config = dict(
    n_layer=9,
    d_model=576,
    n_head=9,
    n_kv_head=9,
    head_dim=64,
    d_mlp=2304,
    vocab_size=28096,
    activation='gelu',
    norm='layernorm',
    norm_place='pre',
    norm_eps=1e-05,
    positions='alibi',
    qk_norm=False,
    attn_scale=0.125,
    bias='all',
    tie_embeddings=True,
    parallel_block=False,
    extras=['capped logits'],
    init='normal',
    init_std_qkv=0.0207,
    init_std_o=0.00489,
    init_std_up=0.0207,
    init_std_down=0.00244,
    optimizer='laprop',
    lr=0.00063,
    lr_mult_qkv=0.5,
    lr_mult_up=1.32,
    beta1=0.9,
    beta2=0.99,
    lr_head=0.00894,
    warmup_steps=508,
    schedule='wsd',
    decay_fraction=0.912,
    decay_shape='cos',
    final_lr_fraction=0.05,
    batch_tokens=131072,
    seq_len=512,
    doc_mask=True,
    train_tokens=591500000,
    steps=4513,
    dataset='wikipedia_en',
)
Each number is 50 + 12 x the weight over the matrix's rms, rounded and kept within 0 to 99. Layers, rows and columns count from 0.

# layer 6 MLP up, 2304x576, rms 0.0303, rows 1472-1520, columns 432-503
36 45 40 66 63 77 56 47 56 37 45 49 45 48 74 36 54 44 51 58 56 59 41 46 63 55 73 57 37 57 62 79 37 68 70 43 47 63 34 72 56 79 57 54 48 48 46 54 53 42 36 51 26 54 48 63 44 77 33 47 62 49 44 44 21 57 54 52 44 37 58 57
49 66 56 40 42 60 41 53 42 49 53 39 47 41 69 47 44 34 55 27 64 63 58 36 65 50 57 57 43 55 58 42 33 71 31 54 46 32 42 69 54 28 58 55 70 54 61 59 40 52 51 48 56 62 57 48 57 52 48 53 59 54 65 53 38 46 55 63 59 40 58 37
63 40 60 51 39 62 36 67 55 58 56 31 59 48 15 35 29 75 43 44 59 62 62 55 43 63 35 45 57 53 30 43 49 51 22 26 59 61 57 26 65 69 42 39 45 31 47 47 29 26 46 60 50 48 43 45 48 49 46 45 48 53 41 60 53 46 52 45 43 58 29 63
31 53 58 56 39 60 49 45 77 43 54 45 48 61 56 69 46 71 20 61 58 61 44 48 43 56 43 76 56 73 64 46 48 60 64 54 76 49 43 68 44 55 60 62 43 57 52 45 20 32 76 54 43 59 53 32 42 49 64 24 48 44 50 56 45 35 47 66 43 42 43 47
52 81 42 62 22 58 42 62 63 49 51 39 81 45 38 49 33 42 41 70 60 52 56 57 70 28 56 49 29 47 42 50 56 33 36 43 54 47 46 62 48 45 55 25 57 53 45 73 53 37 28 51 37 77 41 51 37 58 47 37 41 31 48 40 41 44 46 45 51 47 48 61
59 22 62 64 46 31 77 43 56 52 65 69 49 50 63 50 41 61 67 42 65 64 52 52 62 45 59 49 58 66 87 26 46 47 64 54 47 54 38 60 49 54 63 71 28 54 53 29 40 47 61 63 39 36 33 65 62 22 48 35 59 51 57 46 40 65 62 45 56 68 25 47
41 46 57 57 50 79 54 61 45 43 74 23 42 51 42 42 53 47 45 40 69 36 38 46 44 56 40 59 43 56 70 66 18 61 28 53 50 56 60 64 57 58 38 41 56 46 70 34 47 48 56 46 58 29 51 58 49 51 43 55 38 30 70 38 80 28 71 22 34 38 53 65
30 45 38 40 60 52 65 41 54 48 50 59 58 64 42 55 48 43 34 42 54 47 63 56 51 33 45 56 24 46 43 55 48 45 62 46 36 43 48 70 68 38 47 56 67 39 47 55 51 48 63 59 37 42 23 46 41 55 44 42 48 63 62 63 37 34 42 38 48 27 66 52
48 63 39 39 50 39 45 50 53 57 57 64 61 72 39 47 43 72 40 47 45 43 52 54 25 56 49 39 51 54 53 51 62 35 42 43 52 54 40 40 50 39 60 36 54 50 50 44 55 52 55 42 52 59 27 59 57 60 41 56 52 34 59 41 54 54 45 39 41 54 32 64
25 57 54 37 47 52 23 63 54 30 43 60 60 49 50 45 32 40 45 54 51 44 48 37 39 61 30 58 57 45 61 33 72 65 41 73 42 45 48 55 55 61 63 54 66 40 41 43 50 57 69 38 39 42 53 60 62 50 53 52 54 50 60 54 47 38 45 59 57 73 60 69
48 64 58 40 46 42 55 55 50 40 48 31 63 43 42 61 57 65 28 62 61 69 48 55 68 60 39 69 48 48 64 42 37 46 51 51 53 47 59 66 55 37 61 66 55 36 40 32 43 56 43 31 45 53 54 45 48 52 50 39 62 42 57 57 50 40 45 54 44 53 50 54
54 42 59 59 51 56 43 65 55 59 58 32 79 42 47 63 69 60 48 31 54 44 55 41 34 48 46 51 40 52 60 48 74 42 32 29 46 54 56 51 61 55 49 59 63 68 59 50 35 55 64 36 57 61 63 62 57 72 46 44 59 37 57 37 57 45 54 36 58 50 42 56
57 41 40 47 27 55 69 37 40 32 56 48 40 60 48 31 61 55 40 36 80 59 54 63 56 41 40 56 56 53 52 70 34 12 38 46 67 32 49 55 79 66 44 66 37 40 58 55 52 37 60 56 64 39 56 57 43 48 64 43 56 43 59 41 36 64 54 76 49 34 43 41
57 54 66 40 48 54 43 26 52 46 49 50 49 31 52 40 27 37 46 56 57 65 49 56 61 48 33 53 44 29 59 58 42 44 39 53 55 29 59 52 68 33 41 32 56 52 53 51 50 36 35 20 52 50 50 55 51 37 38 58 33 26 20 77 59 67 61 80 41 63 42 28
35 35 71 46 49 78 55 45 59 27 39 48 34 77 30 45 44 59 62 33 64 60 44 36 39 35 63 48 39 61 50 74 40 43 53 50 75 49 37 57 51 38 65 60 47 57 43 45 43 45 73 59 81 30 59 42 54 49 81 39 42 56 45 64 36 45 51 46 53 44 66 57
50 49 50 43 31 38 53 51 65 61 42 52 51 36 62 45 21 66 33 63 51 71 53 40 39 28 54 66 60 39 49 26 45 65 44 55 50 74 48 58 45 35 62 30 55 54 45 58 53 57 67 59 40 61 46 64 48 52 74 58 46 15 30 65 61 34 55 52 50 42 50 64
40 53 59 36 58 57 67 62 64 42 63 39 43 39 50 35 45 65 64 71 61 63 60 51 36 63 44 35 33 46 66 48 47 41 48 29 63 58 65 47 51 42 40 65 41 60 62 45 37 37 53 35 64 72 30 38 47 48 37 50 46 51 61 52 52 48 57 53 38 38 71 66
22 33 57 82 55 51 40 39 54 29 49 62 57 40 72 54 40 40 60 52 55 52 49 39 61 40 54 61 45 55 43 49 42 47 47 44 65 53 50 55 39 57 48 49 66 36 53 64 54 43 44 39 47 56 51 41 63 56 43 64 61 61 63 34 64 52 54 45 55 52 36 61
47 49 54 30 43 51 56 54 55 30 59 48 58 70 39 55 52 69 32 62 56 42 23 55 58 59 40 37 57 39 39 40 67 49 54 65 70 55 59 56 51 54 47 59 47 42 38 44 46 26 69 61 48 50 65 65 40 49 59 20 37 39 48 60 56 68 44 56 51 35 49 52
45 64 62 43 48 44 50 45 73 42 52 25 41 59 59 57 44 49 56 63 54 60 71 49 28 52 24 59 34 59 28 69 53 40 57 33 70 43 63 58 11 59 67 52 69 65 42 51 15 71 47 48 65 73 21 36 59 50 46 32 45 67 64 44 28 67 47 53 42 56 51 44
68 63 64 48 48 44 32 67 68 52 51 49 50 29 53 58 54 49 57 46 62 69 72 45 63 49 45 58 34 37 50 49 57 53 47 51 56 39 31 66 61 52 57 34 62 55 71 47 43 37 59 25 39 50 53 39 51 69 54 60 40 29 49 55 56 44 22 72 31 65 35 54
61 44 62 67 42 68 63 36 43 67 64 59 72 66 54 50 41 53 44 48 61 65 44 45 20 40 57 59 56 35 52 75 34 63 44 34 31 57 81 72 49 67 59 59 71 39 55 41 47 46 42 57 59 61 64 49 60 61 65 39 52 52 61 35 60 39 55 58 29 43 24 33
50 46 53 47 47 67 55 49 48 43 59 52 41 36 56 45 45 40 39 43 47 45 48 55 53 58 53 54 45 59 47 58 45 46 39 49 37 47 65 45 45 36 50 62 74 56 58 30 50 43 62 56 57 33 64 56 46 24 50 41 37 66 54 51 29 58 35 54 50 64 57 49
58 49 36 48 66 45 67 47 54 64 42 44 40 53 53 46 53 48 21 50 67 71 59 33 64 54 36 73 29 55 53 38 49 65 36 40 57 25 55 52 43 53 47 57 34 51 47 57 43 24 34 59 57 53 66 48 58 50 46 48 40 44 55 59 65 61 58 62 56 49 43 48
48 54 71 55 40 60 47 49 72 40 54 58 46 39 45 51 41 84 43 73 65 52 43 60 33 59 32 74 36 34 47 71 53 37 65 34 80 50 53 28 57 30 61 39 56 41 45 56 27 42 43 35 66 57 28 31 44 64 32 49 65 60 55 59 56 59 56 63 42 63 59 63
55 59 47 46 47 54 77 32 76 45 46 42 66 57 45 39 53 56 60 74 50 69 61 36 56 44 62 48 43 52 48 38 34 51 68 53 51 52 51 45 61 63 57 43 55 45 49 46 45 56 49 53 52 24 58 49 51 45 29 40 39 45 67 43 48 59 53 55 35 44 67 56
48 48 62 46 30 46 38 52 56 55 50 65 56 30 63 46 41 53 59 60 57 43 78 32 48 43 51 36 47 43 52 41 56 57 62 62 44 44 67 53 52 53 59 65 67 57 41 39 47 38 50 59 67 57 37 50 46 38 43 65 44 56 52 29 47 73 63 52 56 42 50 52
60 41 52 50 66 63 60 62 50 58 58 54 58 32 46 57 58 68 48 46 48 69 62 59 60 46 38 46 29 64 39 56 30 63 34 48 46 52 68 58 55 52 55 41 55 45 64 67 37 34 42 34 42 69 62 18 50 54 28 58 32 42 55 59 60 46 42 52 38 54 38 52
52 49 58 33 45 56 44 70 41 42 46 54 65 56 36 51 53 54 18 31 50 58 40 42 45 50 56 59 44 48 48 36 64 58 30 46 46 38 56 61 44 46 28 50 51 85 38 64 66 53 51 24 68 50 44 59 55 54 42 47 40 46 65 58 55 77 56 54 50 54 45 61
35 57 37 25 35 56 56 63 51 43 33 42 75 43 46 31 27 45 49 42 65 60 62 46 32 54 23 59 50 58 41 58 47 43 37 33 61 40 42 54 63 56 59 37 33 24 56 62 27 37 62 50 53 52 56 42 61 61 40 54 56 41 56 55 63 51 59 45 43 39 42 68
47 43 51 43 58 51 39 47 68 57 49 47 54 57 38 47 46 41 45 39 49 47 61 41 70 51 56 54 51 40 43 43 66 64 44 30 59 75 51 39 47 51 61 69 42 58 50 35 45 39 58 49 57 60 49 60 49 76 51 27 67 47 31 48 56 42 45 60 49 39 42 52
50 46 61 44 41 59 51 58 57 71 55 47 58 63 58 70 27 41 40 41 63 67 42 41 57 58 23 54 48 66 68 43 64 64 28 66 71 55 31 51 45 59 69 40 61 47 33 58 24 30 73 41 53 31 58 46 22 43 53 49 48 53 67 43 38 39 11 50 52 38 50 52
52 42 57 57 16 48 41 45 23 53 57 23 43 42 58 47 58 54 37 61 48 74 75 55 25 57 53 45 45 52 43 53 49 50 42 45 56 52 52 41 72 57 72 57 56 53 49 31 48 53 78 50 68 62 48 66 38 56 31 61 37 40 68 60 72 54 32 62 55 54 45 65
51 49 61 43 56 56 59 38 43 46 54 23 76 42 63 39 52 61 63 45 65 77 45 61 45 28 49 48 15 78 55 54 21 46 68 51 40 67 52 50 44 44 40 54 44 49 53 79 66 41 58 64 51 50 72 57 43 35 34 25 37 22 38 49 62 47 61 64 39 49 56 81
32 53 46 66 31 39 40 44 37 33 43 29 61 66 60 51 67 55 45 57 53 50 69 40 66 58 55 47 28 54 61 47 46 54 48 53 55 31 34 65 43 79 59 62 59 44 71 67 54 54 68 31 29 59 36 33 49 45 46 64 59 70 38 42 65 59 29 59 44 68 57 61
60 83 40 28 65 45 67 48 50 48 36 28 65 76 36 49 48 49 52 49 55 43 75 44 50 60 43 64 47 70 41 49 45 40 47 34 35 26 44 71 29 52 46 66 69 47 49 61 43 56 57 54 56 62 41 41 59 46 27 47 38 48 67 74 48 66 50 43 55 52 45 56
44 40 41 31 52 45 47 66 39 32 58 66 56 67 45 48 44 47 17 61 64 50 58 57 66 48 60 38 53 66 87 57 46 55 47 60 41 51 45 50 44 52 66 58 45 64 47 63 41 59 49 43 35 48 42 67 33 71 42 42 55 57 36 55 48 51 42 60 36 53 57 64
60 47 42 58 45 54 60 45 52 37 65 27 57 32 46 63 54 57 41 65 55 61 27 44 29 43 62 72 54 60 50 39 40 41 57 67 62 68 47 53 51 64 49 58 58 49 66 25 38 42 54 37 43 58 45 40 37 55 38 72 47 43 59 49 37 56 56 69 42 57 32 59
25 72 43 48 46 52 62 44 66 70 50 49 54 50 47 59 19 51 45 64 51 64 47 29 49 83 16 89 63 37 38 58 47 32 55 53 63 65 53 66 60 53 70 35 24 67 59 38 61 31 53 44 46 37 31 26 62 69 58 44 59 58 46 57 46 48 52 69 38 53 54 67
43 48 47 44 54 48 32 30 36 48 57 46 63 39 36 33 38 52 44 52 52 40 58 40 42 48 44 33 54 50 55 39 60 47 40 46 69 55 73 60 46 64 50 74 29 57 42 56 50 27 58 44 52 38 55 50 46 49 43 39 47 30 56 65 61 55 42 48 53 51 74 69
65 51 49 60 36 49 61 53 53 41 55 49 52 63 19 58 53 49 37 63 52 53 48 43 55 59 51 40 55 41 42 48 40 63 58 69 41 59 49 37 34 41 47 64 50 69 39 33 43 34 48 47 68 44 47 29 43 49 52 41 43 38 53 55 60 52 24 58 41 56 54 41
38 52 45 46 42 45 45 28 40 71 42 60 54 74 37 66 33 72 25 66 64 67 66 62 54 61 50 41 59 30 54 46 33 52 58 42 64 68 67 61 61 32 48 42 49 50 41 40 46 32 57 37 42 24 55 20 49 38 33 39 42 39 34 39 65 57 29 55 26 55 30 69
74 44 52 59 58 54 63 46 55 38 35 35 54 53 59 52 52 45 33 40 75 50 41 58 50 68 48 46 55 56 42 32 52 53 50 57 35 61 47 53 61 50 52 43 42 47 41 70 52 64 58 40 66 54 52 46 37 47 52 45 44 57 82 51 43 55 47 46 54 63 55 42
46 69 30 39 31 49 47 51 79 45 49 41 41 60 42 51 41 47 53 38 55 55 52 44 63 44 48 60 55 42 68 43 45 39 43 48 47 52 54 56 49 66 35 50 62 36 56 45 46 46 62 63 39 50 47 50 35 75 63 41 50 27 27 53 29 47 39 59 48 61 53 50
51 46 49 50 59 46 36 51 65 28 82 71 53 22 43 30 49 44 39 45 51 62 52 47 45 62 51 45 57 60 43 73 60 33 40 45 53 60 73 37 53 73 60 33 84 66 50 56 49 25 53 31 63 75 53 52 51 40 57 56 41 62 70 49 47 62 47 52 60 48 44 42
39 70 29 33 52 48 47 59 46 54 53 41 46 39 50 64 52 44 14 62 67 55 35 63 36 47 31 55 45 41 44 48 58 33 46 43 57 60 74 61 68 57 44 32 50 67 39 45 56 43 43 45 63 44 56 23 47 60 41 52 51 51 68 67 46 41 46 52 57 35 60 66
51 58 50 36 70 70 36 52 57 46 53 47 67 41 32 43 35 52 53 50 56 45 53 59 56 43 71 64 43 54 42 64 46 51 64 41 28 47 93 50 44 43 45 51 54 62 48 50 27 45 46 65 58 61 56 69 30 48 38 34 33 38 57 38 55 67 50 56 50 74 52 47
44 33 63 31 61 54 26 61 64 49 48 48 54 49 49 26 37 46 48 19 55 65 48 40 34 35 55 54 42 40 56 55 46 42 66 70 43 47 48 46 67 38 45 50 72 41 48 47 41 56 59 31 31 41 67 55 48 55 52 60 57 54 49 54 58 59 41 72 39 53 63 60
27 63 45 52 50 44 72 52 59 52 64 40 60 64 27 50 31 71 49 56 44 34 47 37 53 55 44 49 54 66 56 48 41 49 60 48 54 68 72 40 33 54 59 45 54 57 39 63 43 61 51 49 55 37 59 24 50 56 31 31 57 34 43 54 49 31 29 56 32 77 56 40
# layer 6 MLP down (transposed), 2304x576, rms 0.0176, rows 1472-1519, columns 432-503
49 41 41 56 55 45 39 56 39 56 51 56 59 56 46 63 48 58 44 42 76 35 48 66 57 53 60 48 65 65 46 37 31 60 51 46 48 65 57 50 43 35 51 43 30 59 41 47 55 49 52 52 55 46 62 56 66 57 64 35 63 81 62 58 60 72 58 48 22 23 38 59
53 49 43 46 50 52 37 29 59 54 72 38 48 65 44 43 40 66 52 57 03 43 53 55 42 52 43 42 43 39 29 45 62 43 70 36 59 58 46 47 36 34 54 47 34 46 59 60 39 52 63 50 44 47 50 58 43 52 48 41 51 33 51 59 46 41 41 59 52 56 33 35
36 28 51 68 46 73 53 27 64 52 62 59 49 45 69 64 57 53 53 51 58 42 44 56 45 44 38 47 40 42 39 45 51 54 37 64 17 29 47 79 53 77 56 64 47 51 70 21 51 62 44 23 51 49 65 56 57 55 14 37 45 71 33 40 38 61 74 66 48 40 50 47
59 29 59 26 61 42 43 46 61 45 46 30 27 31 48 83 71 23 65 64 99 49 45 36 49 48 58 55 33 55 68 63 64 52 60 21 50 54 53 63 28 44 49 64 53 60 66 38 40 42 45 50 54 65 31 60 33 49 28 52 61 49 27 33 31 39 49 37 42 51 63 42
30 56 49 66 65 46 43 53 51 64 51 50 53 50 38 54 44 68 42 52 74 62 37 58 53 56 47 55 32 39 62 50 42 66 66 55 41 41 46 31 65 29 39 49 66 45 40 67 52 53 26 59 45 64 55 75 38 52 59 61 40 58 31 42 44 52 53 54 58 35 49 55
56 60 61 42 49 63 41 52 65 79 57 59 20 44 39 28 09 48 48 57 99 52 43 47 61 42 48 58 54 55 68 62 57 49 56 55 77 51 38 69 61 41 46 53 45 46 37 33 35 54 41 58 52 69 57 49 53 61 49 48 76 39 44 55 52 53 64 48 41 70 48 46
39 66 64 46 53 44 49 41 41 62 71 34 52 47 37 62 40 50 59 38 99 51 48 44 63 53 52 58 36 62 34 37 49 51 59 67 48 58 57 33 31 52 54 40 62 39 43 77 47 43 58 49 49 45 59 35 53 57 63 37 56 56 53 38 42 36 41 54 56 53 34 53
46 66 49 41 48 56 27 58 48 49 49 38 41 43 58 55 53 42 53 56 26 58 64 43 56 45 58 52 58 31 36 69 06 43 62 48 55 27 75 42 35 55 51 38 33 54 39 75 47 62 60 49 67 53 63 57 53 43 53 30 56 58 54 44 64 46 58 72 25 50 53 58
51 41 51 38 42 51 43 33 42 48 37 33 49 40 46 69 54 50 57 66 38 53 52 40 62 45 42 57 47 57 71 65 35 45 44 63 49 49 55 60 21 53 66 55 55 51 43 42 46 50 52 32 51 55 54 29 54 31 52 48 54 58 54 57 30 49 59 59 41 43 52 36
30 34 37 39 54 49 40 59 35 54 45 66 58 51 40 42 63 53 41 47 40 58 56 39 47 59 41 49 38 30 46 76 68 42 44 59 66 51 58 43 38 54 54 57 53 58 45 27 47 54 46 47 53 41 49 54 47 57 33 19 60 46 55 49 73 25 50 50 43 51 48 32
48 65 54 42 42 86 38 58 47 58 42 39 49 37 47 59 24 31 59 60 36 45 54 45 56 32 57 39 50 51 39 72 71 46 65 35 51 49 36 63 43 45 62 58 53 68 39 44 56 61 57 50 46 34 62 78 49 54 53 55 62 61 41 55 53 69 55 50 14 53 52 66
42 49 53 42 54 41 43 56 69 35 40 65 56 49 48 61 43 50 46 65 73 38 65 52 41 68 55 51 42 64 53 36 52 64 52 54 36 53 30 53 28 56 43 55 57 61 63 52 53 67 43 36 48 57 40 49 68 37 56 59 61 43 43 46 52 48 28 68 39 57 60 60
35 44 74 48 57 58 55 46 52 40 58 60 51 44 51 50 51 56 52 66 57 84 49 34 43 41 52 53 63 41 52 62 61 36 49 58 24 54 34 29 26 72 32 50 63 68 47 62 58 61 45 69 52 49 44 58 52 44 50 45 30 63 45 57 40 41 57 54 58 39 36 39
60 37 31 75 60 47 51 54 61 67 45 54 75 59 32 56 40 62 56 30 85 34 36 46 40 44 67 62 53 50 55 46 41 30 54 59 32 33 45 34 22 67 33 73 35 31 55 61 63 42 42 69 61 56 40 43 66 49 60 32 54 57 64 59 63 54 49 77 37 34 56 61
40 74 55 52 35 28 37 57 30 47 84 56 58 54 67 55 48 33 42 39 33 46 60 22 49 46 55 55 61 56 46 53 53 57 54 61 48 34 62 75 44 44 48 52 51 56 33 38 59 50 55 64 47 50 47 47 33 36 47 39 58 47 52 51 67 24 48 64 52 59 43 61
48 49 39 56 35 54 39 51 59 57 52 51 62 38 59 50 53 50 49 64 68 57 45 47 57 44 47 60 61 53 53 34 60 47 57 46 39 54 33 32 57 52 53 49 76 67 34 71 63 45 45 47 51 40 59 59 59 46 46 43 25 45 49 37 65 52 51 43 50 43 54 34
39 28 39 30 48 38 73 53 66 56 57 33 60 33 54 69 50 35 41 74 96 28 22 05 51 34 68 27 42 69 33 52 61 43 34 37 61 58 35 57 40 49 46 38 45 68 35 28 51 23 60 49 56 46 39 33 41 62 36 52 60 47 41 66 44 40 72 57 45 60 67 30
60 71 56 37 40 45 50 46 34 50 75 56 34 49 64 37 87 48 63 81 71 54 35 34 41 61 46 58 42 43 41 33 49 34 51 45 50 61 54 33 38 54 39 40 41 67 46 60 30 53 62 35 40 46 29 63 49 58 48 38 59 33 33 61 37 46 42 65 48 69 59 45
41 59 39 48 60 48 55 38 62 53 67 49 74 46 48 60 49 54 62 46 67 60 59 34 39 47 45 63 57 47 67 43 54 63 57 46 71 57 79 26 72 52 58 38 37 37 37 72 51 53 60 48 46 42 69 46 54 29 88 43 54 69 35 19 45 53 64 69 50 67 43 60
50 47 58 34 74 55 24 51 37 50 47 40 64 45 42 51 63 37 57 43 74 57 55 59 28 40 55 51 47 26 59 41 49 41 42 62 32 42 48 51 53 57 48 30 42 52 45 67 61 50 63 61 34 58 49 63 52 27 41 73 31 85 26 41 19 68 48 60 50 55 53 49
34 37 39 37 69 35 72 69 42 66 54 31 54 29 39 53 57 51 66 57 99 66 65 63 50 44 40 43 58 50 63 47 71 37 57 56 32 58 47 60 65 45 59 47 66 38 51 38 55 56 44 53 55 47 25 50 53 44 52 62 53 55 52 40 71 53 51 47 20 20 37 44
54 43 35 64 54 42 42 23 59 34 59 27 49 28 53 52 73 61 57 67 41 42 56 56 66 30 59 20 38 46 50 47 52 65 49 50 55 55 33 43 50 57 63 57 43 50 46 26 37 33 41 45 61 38 44 68 69 50 42 50 35 41 34 34 81 63 34 63 15 36 47 52
49 52 69 42 46 44 40 54 43 51 56 53 69 41 52 47 60 45 53 54 55 46 49 63 54 52 61 49 38 55 48 52 61 54 59 67 55 58 52 53 47 57 43 66 57 52 26 52 75 58 50 47 45 69 48 45 72 43 35 46 54 22 56 45 54 67 57 61 51 38 45 52
58 55 45 52 45 59 37 63 40 44 52 40 42 51 49 51 54 54 58 41 99 62 35 61 31 40 47 41 40 42 57 56 66 44 41 54 51 64 56 48 46 44 48 47 45 57 35 52 55 45 54 46 40 66 46 43 61 63 55 51 59 46 45 51 44 48 40 55 59 45 40 34
56 28 43 62 58 53 36 71 63 71 49 39 47 57 41 36 62 35 64 51 81 63 36 44 70 58 42 44 62 60 54 69 50 54 47 51 58 58 24 53 26 72 74 52 65 74 50 68 50 56 63 38 57 71 33 75 44 73 65 49 29 35 62 40 35 38 35 47 36 36 75 54
47 45 55 50 50 50 39 48 66 43 45 17 50 69 34 59 31 62 38 54 72 37 41 62 44 43 49 46 59 41 46 47 71 64 51 66 45 53 54 39 61 31 42 62 51 45 33 31 71 41 41 47 51 76 27 69 72 62 51 58 60 61 69 46 36 34 47 54 02 43 52 38
53 52 49 54 38 58 63 60 63 35 52 37 24 59 72 42 42 68 49 59 60 43 40 68 48 40 56 43 43 63 75 62 46 36 48 47 43 54 68 38 52 65 56 42 45 46 62 59 26 63 65 48 61 65 53 52 29 53 23 66 52 60 29 47 32 47 36 46 31 48 61 46
44 47 52 46 45 54 58 40 62 49 57 31 51 49 42 55 44 38 46 64 00 43 52 57 47 24 35 45 49 42 69 40 65 52 58 49 57 64 41 42 47 55 44 65 49 57 27 47 55 49 37 72 61 56 55 58 56 56 42 38 58 32 55 56 61 48 36 52 00 42 55 39
66 53 50 35 53 72 40 48 38 39 58 33 56 34 55 50 42 49 25 25 75 48 43 38 51 44 60 41 41 45 54 63 36 36 38 43 47 49 51 56 25 62 59 54 49 51 29 47 53 40 50 42 59 55 64 52 39 61 58 50 53 56 59 51 40 61 30 29 59 41 43 38
81 64 59 49 31 55 60 62 26 34 59 50 40 37 53 52 30 32 38 52 99 43 53 40 48 60 43 60 55 55 51 51 39 46 35 58 52 41 55 44 30 56 54 54 71 57 41 44 56 57 51 39 41 60 58 38 38 77 47 49 61 46 39 28 41 47 39 46 74 44 37 48
48 62 73 59 43 43 52 61 39 45 51 50 59 39 39 44 45 53 55 54 42 49 35 42 51 36 39 45 48 76 57 73 59 64 45 33 44 28 48 38 58 43 45 51 53 33 54 30 32 35 33 47 43 45 33 45 46 34 54 35 56 61 49 36 56 57 39 75 23 71 59 54
48 67 54 52 47 52 62 50 62 43 54 48 56 40 40 33 46 41 26 55 85 57 48 54 51 52 53 40 74 52 50 66 40 33 58 55 50 37 41 49 59 34 39 69 52 49 56 41 44 55 67 55 52 35 43 53 46 61 43 45 52 61 49 46 45 45 48 56 48 71 47 28
47 45 60 62 50 37 34 43 54 59 49 49 55 46 52 38 51 38 24 39 53 55 27 53 35 36 50 71 73 51 51 39 46 41 53 60 63 34 30 39 57 45 46 59 46 42 54 43 53 56 56 60 34 52 56 52 50 38 31 43 51 65 45 49 34 50 42 47 42 31 72 57
61 60 44 60 59 56 63 46 50 46 67 54 36 58 46 65 54 39 52 64 61 27 53 58 42 31 45 42 43 62 67 51 50 53 52 66 54 66 42 61 35 39 50 54 49 55 35 41 45 57 64 34 62 90 37 33 65 46 44 40 39 54 42 58 62 35 40 39 17 37 46 60
48 50 44 46 49 38 35 55 35 51 54 29 48 39 50 51 64 47 46 66 00 41 57 61 54 59 36 63 48 44 54 43 51 54 40 49 52 50 63 57 58 49 55 30 47 50 33 28 39 58 54 66 40 62 56 37 45 36 47 63 49 57 61 53 42 64 63 68 59 45 40 61
45 71 71 45 50 45 27 41 40 49 59 30 58 36 41 64 50 46 50 50 94 54 65 43 77 59 57 47 58 57 40 42 46 49 32 46 48 31 76 50 57 25 19 48 50 57 34 52 77 55 29 44 57 53 66 25 60 53 56 49 51 60 42 47 50 64 35 67 77 49 63 65
75 58 47 36 41 48 48 48 32 40 71 42 46 52 72 40 53 44 66 47 62 45 46 45 43 54 46 57 62 34 40 48 54 38 37 37 73 64 43 55 13 70 53 61 41 52 55 66 55 33 50 55 51 62 40 62 44 38 70 56 46 46 57 64 68 39 33 52 52 49 45 27
61 28 44 60 46 74 48 59 58 63 22 11 52 49 47 37 41 37 73 55 84 85 17 48 33 54 32 49 65 28 51 47 57 45 53 66 69 64 75 35 46 12 54 55 49 50 37 28 45 38 40 51 48 75 23 36 37 52 84 46 47 36 55 72 50 34 53 68 18 56 53 57
61 38 62 55 43 65 36 69 54 38 42 28 49 40 49 34 37 29 35 67 88 43 61 52 52 31 63 45 68 36 47 79 40 55 43 38 49 52 36 23 55 41 53 46 38 80 78 43 60 76 46 56 38 42 47 65 30 48 30 47 67 57 29 63 49 49 41 69 48 52 60 15
67 67 44 52 61 63 53 29 41 52 53 50 52 41 54 59 63 45 50 42 71 57 48 54 43 55 30 67 54 44 55 50 49 55 48 49 51 47 54 51 53 56 55 33 60 59 67 66 61 73 42 69 49 64 48 60 34 58 69 70 49 45 50 51 56 46 61 50 34 59 37 35
37 39 61 37 60 59 34 52 62 37 42 39 52 48 35 50 60 38 48 46 32 42 53 43 39 58 35 58 46 45 42 33 53 58 54 54 59 34 43 69 68 43 57 38 44 35 57 48 56 62 53 37 48 41 52 47 34 27 55 65 73 64 68 85 47 50 46 53 52 60 51 55
55 35 38 61 53 58 41 81 47 57 69 61 50 56 63 41 55 37 53 67 51 59 32 46 56 39 40 36 65 43 42 44 31 57 29 51 58 43 44 30 57 61 62 67 34 37 68 42 38 47 30 60 44 38 46 68 51 41 61 38 52 34 44 57 41 34 47 56 31 54 37 21
35 69 50 71 41 59 51 60 64 47 44 49 45 60 43 49 36 41 48 44 55 56 52 42 61 42 60 36 55 41 49 47 55 51 48 63 50 45 64 37 47 39 37 46 30 65 48 50 53 53 38 36 31 62 50 44 31 67 65 54 53 58 52 37 46 52 47 68 89 43 50 27
54 20 54 40 42 44 49 49 52 52 37 38 47 36 41 43 54 60 46 60 98 35 58 53 56 40 47 73 66 50 35 42 59 42 51 51 49 47 39 47 33 63 50 61 64 64 67 64 53 40 51 19 66 80 52 29 48 49 29 53 44 46 44 56 69 55 47 60 21 46 59 63
37 48 49 48 50 39 48 35 37 50 46 50 57 49 72 54 50 45 38 61 66 53 57 47 43 69 35 64 49 46 58 50 58 59 45 39 30 50 60 57 59 59 45 43 65 43 67 62 48 64 54 34 41 39 42 49 56 54 30 49 56 42 51 41 52 57 45 47 54 30 46 42
39 46 35 33 43 72 42 46 72 51 54 36 35 60 49 66 94 46 52 24 98 32 60 67 58 32 26 60 56 46 67 62 58 65 35 26 61 45 50 43 65 76 45 59 44 62 54 42 17 48 29 34 42 74 59 33 25 35 27 61 52 43 50 55 63 30 55 26 29 64 51 50
59 42 44 46 76 39 86 44 65 43 67 43 64 63 82 52 52 51 44 41 70 48 46 39 54 44 39 56 39 36 53 55 64 32 30 43 42 28 47 47 38 61 41 65 63 43 50 43 60 57 40 43 41 46 49 42 48 41 45 55 72 53 63 56 39 80 43 32 38 33 48 45
36 61 56 45 59 46 56 54 58 39 66 79 37 37 56 34 39 30 05 42 66 30 51 50 47 37 62 37 63 58 49 60 61 26 56 66 69 59 32 57 54 65 48 44 37 44 53 44 39 64 50 65 43 51 47 44 49 71 40 50 44 45 50 76 51 57 62 46 46 17 56 42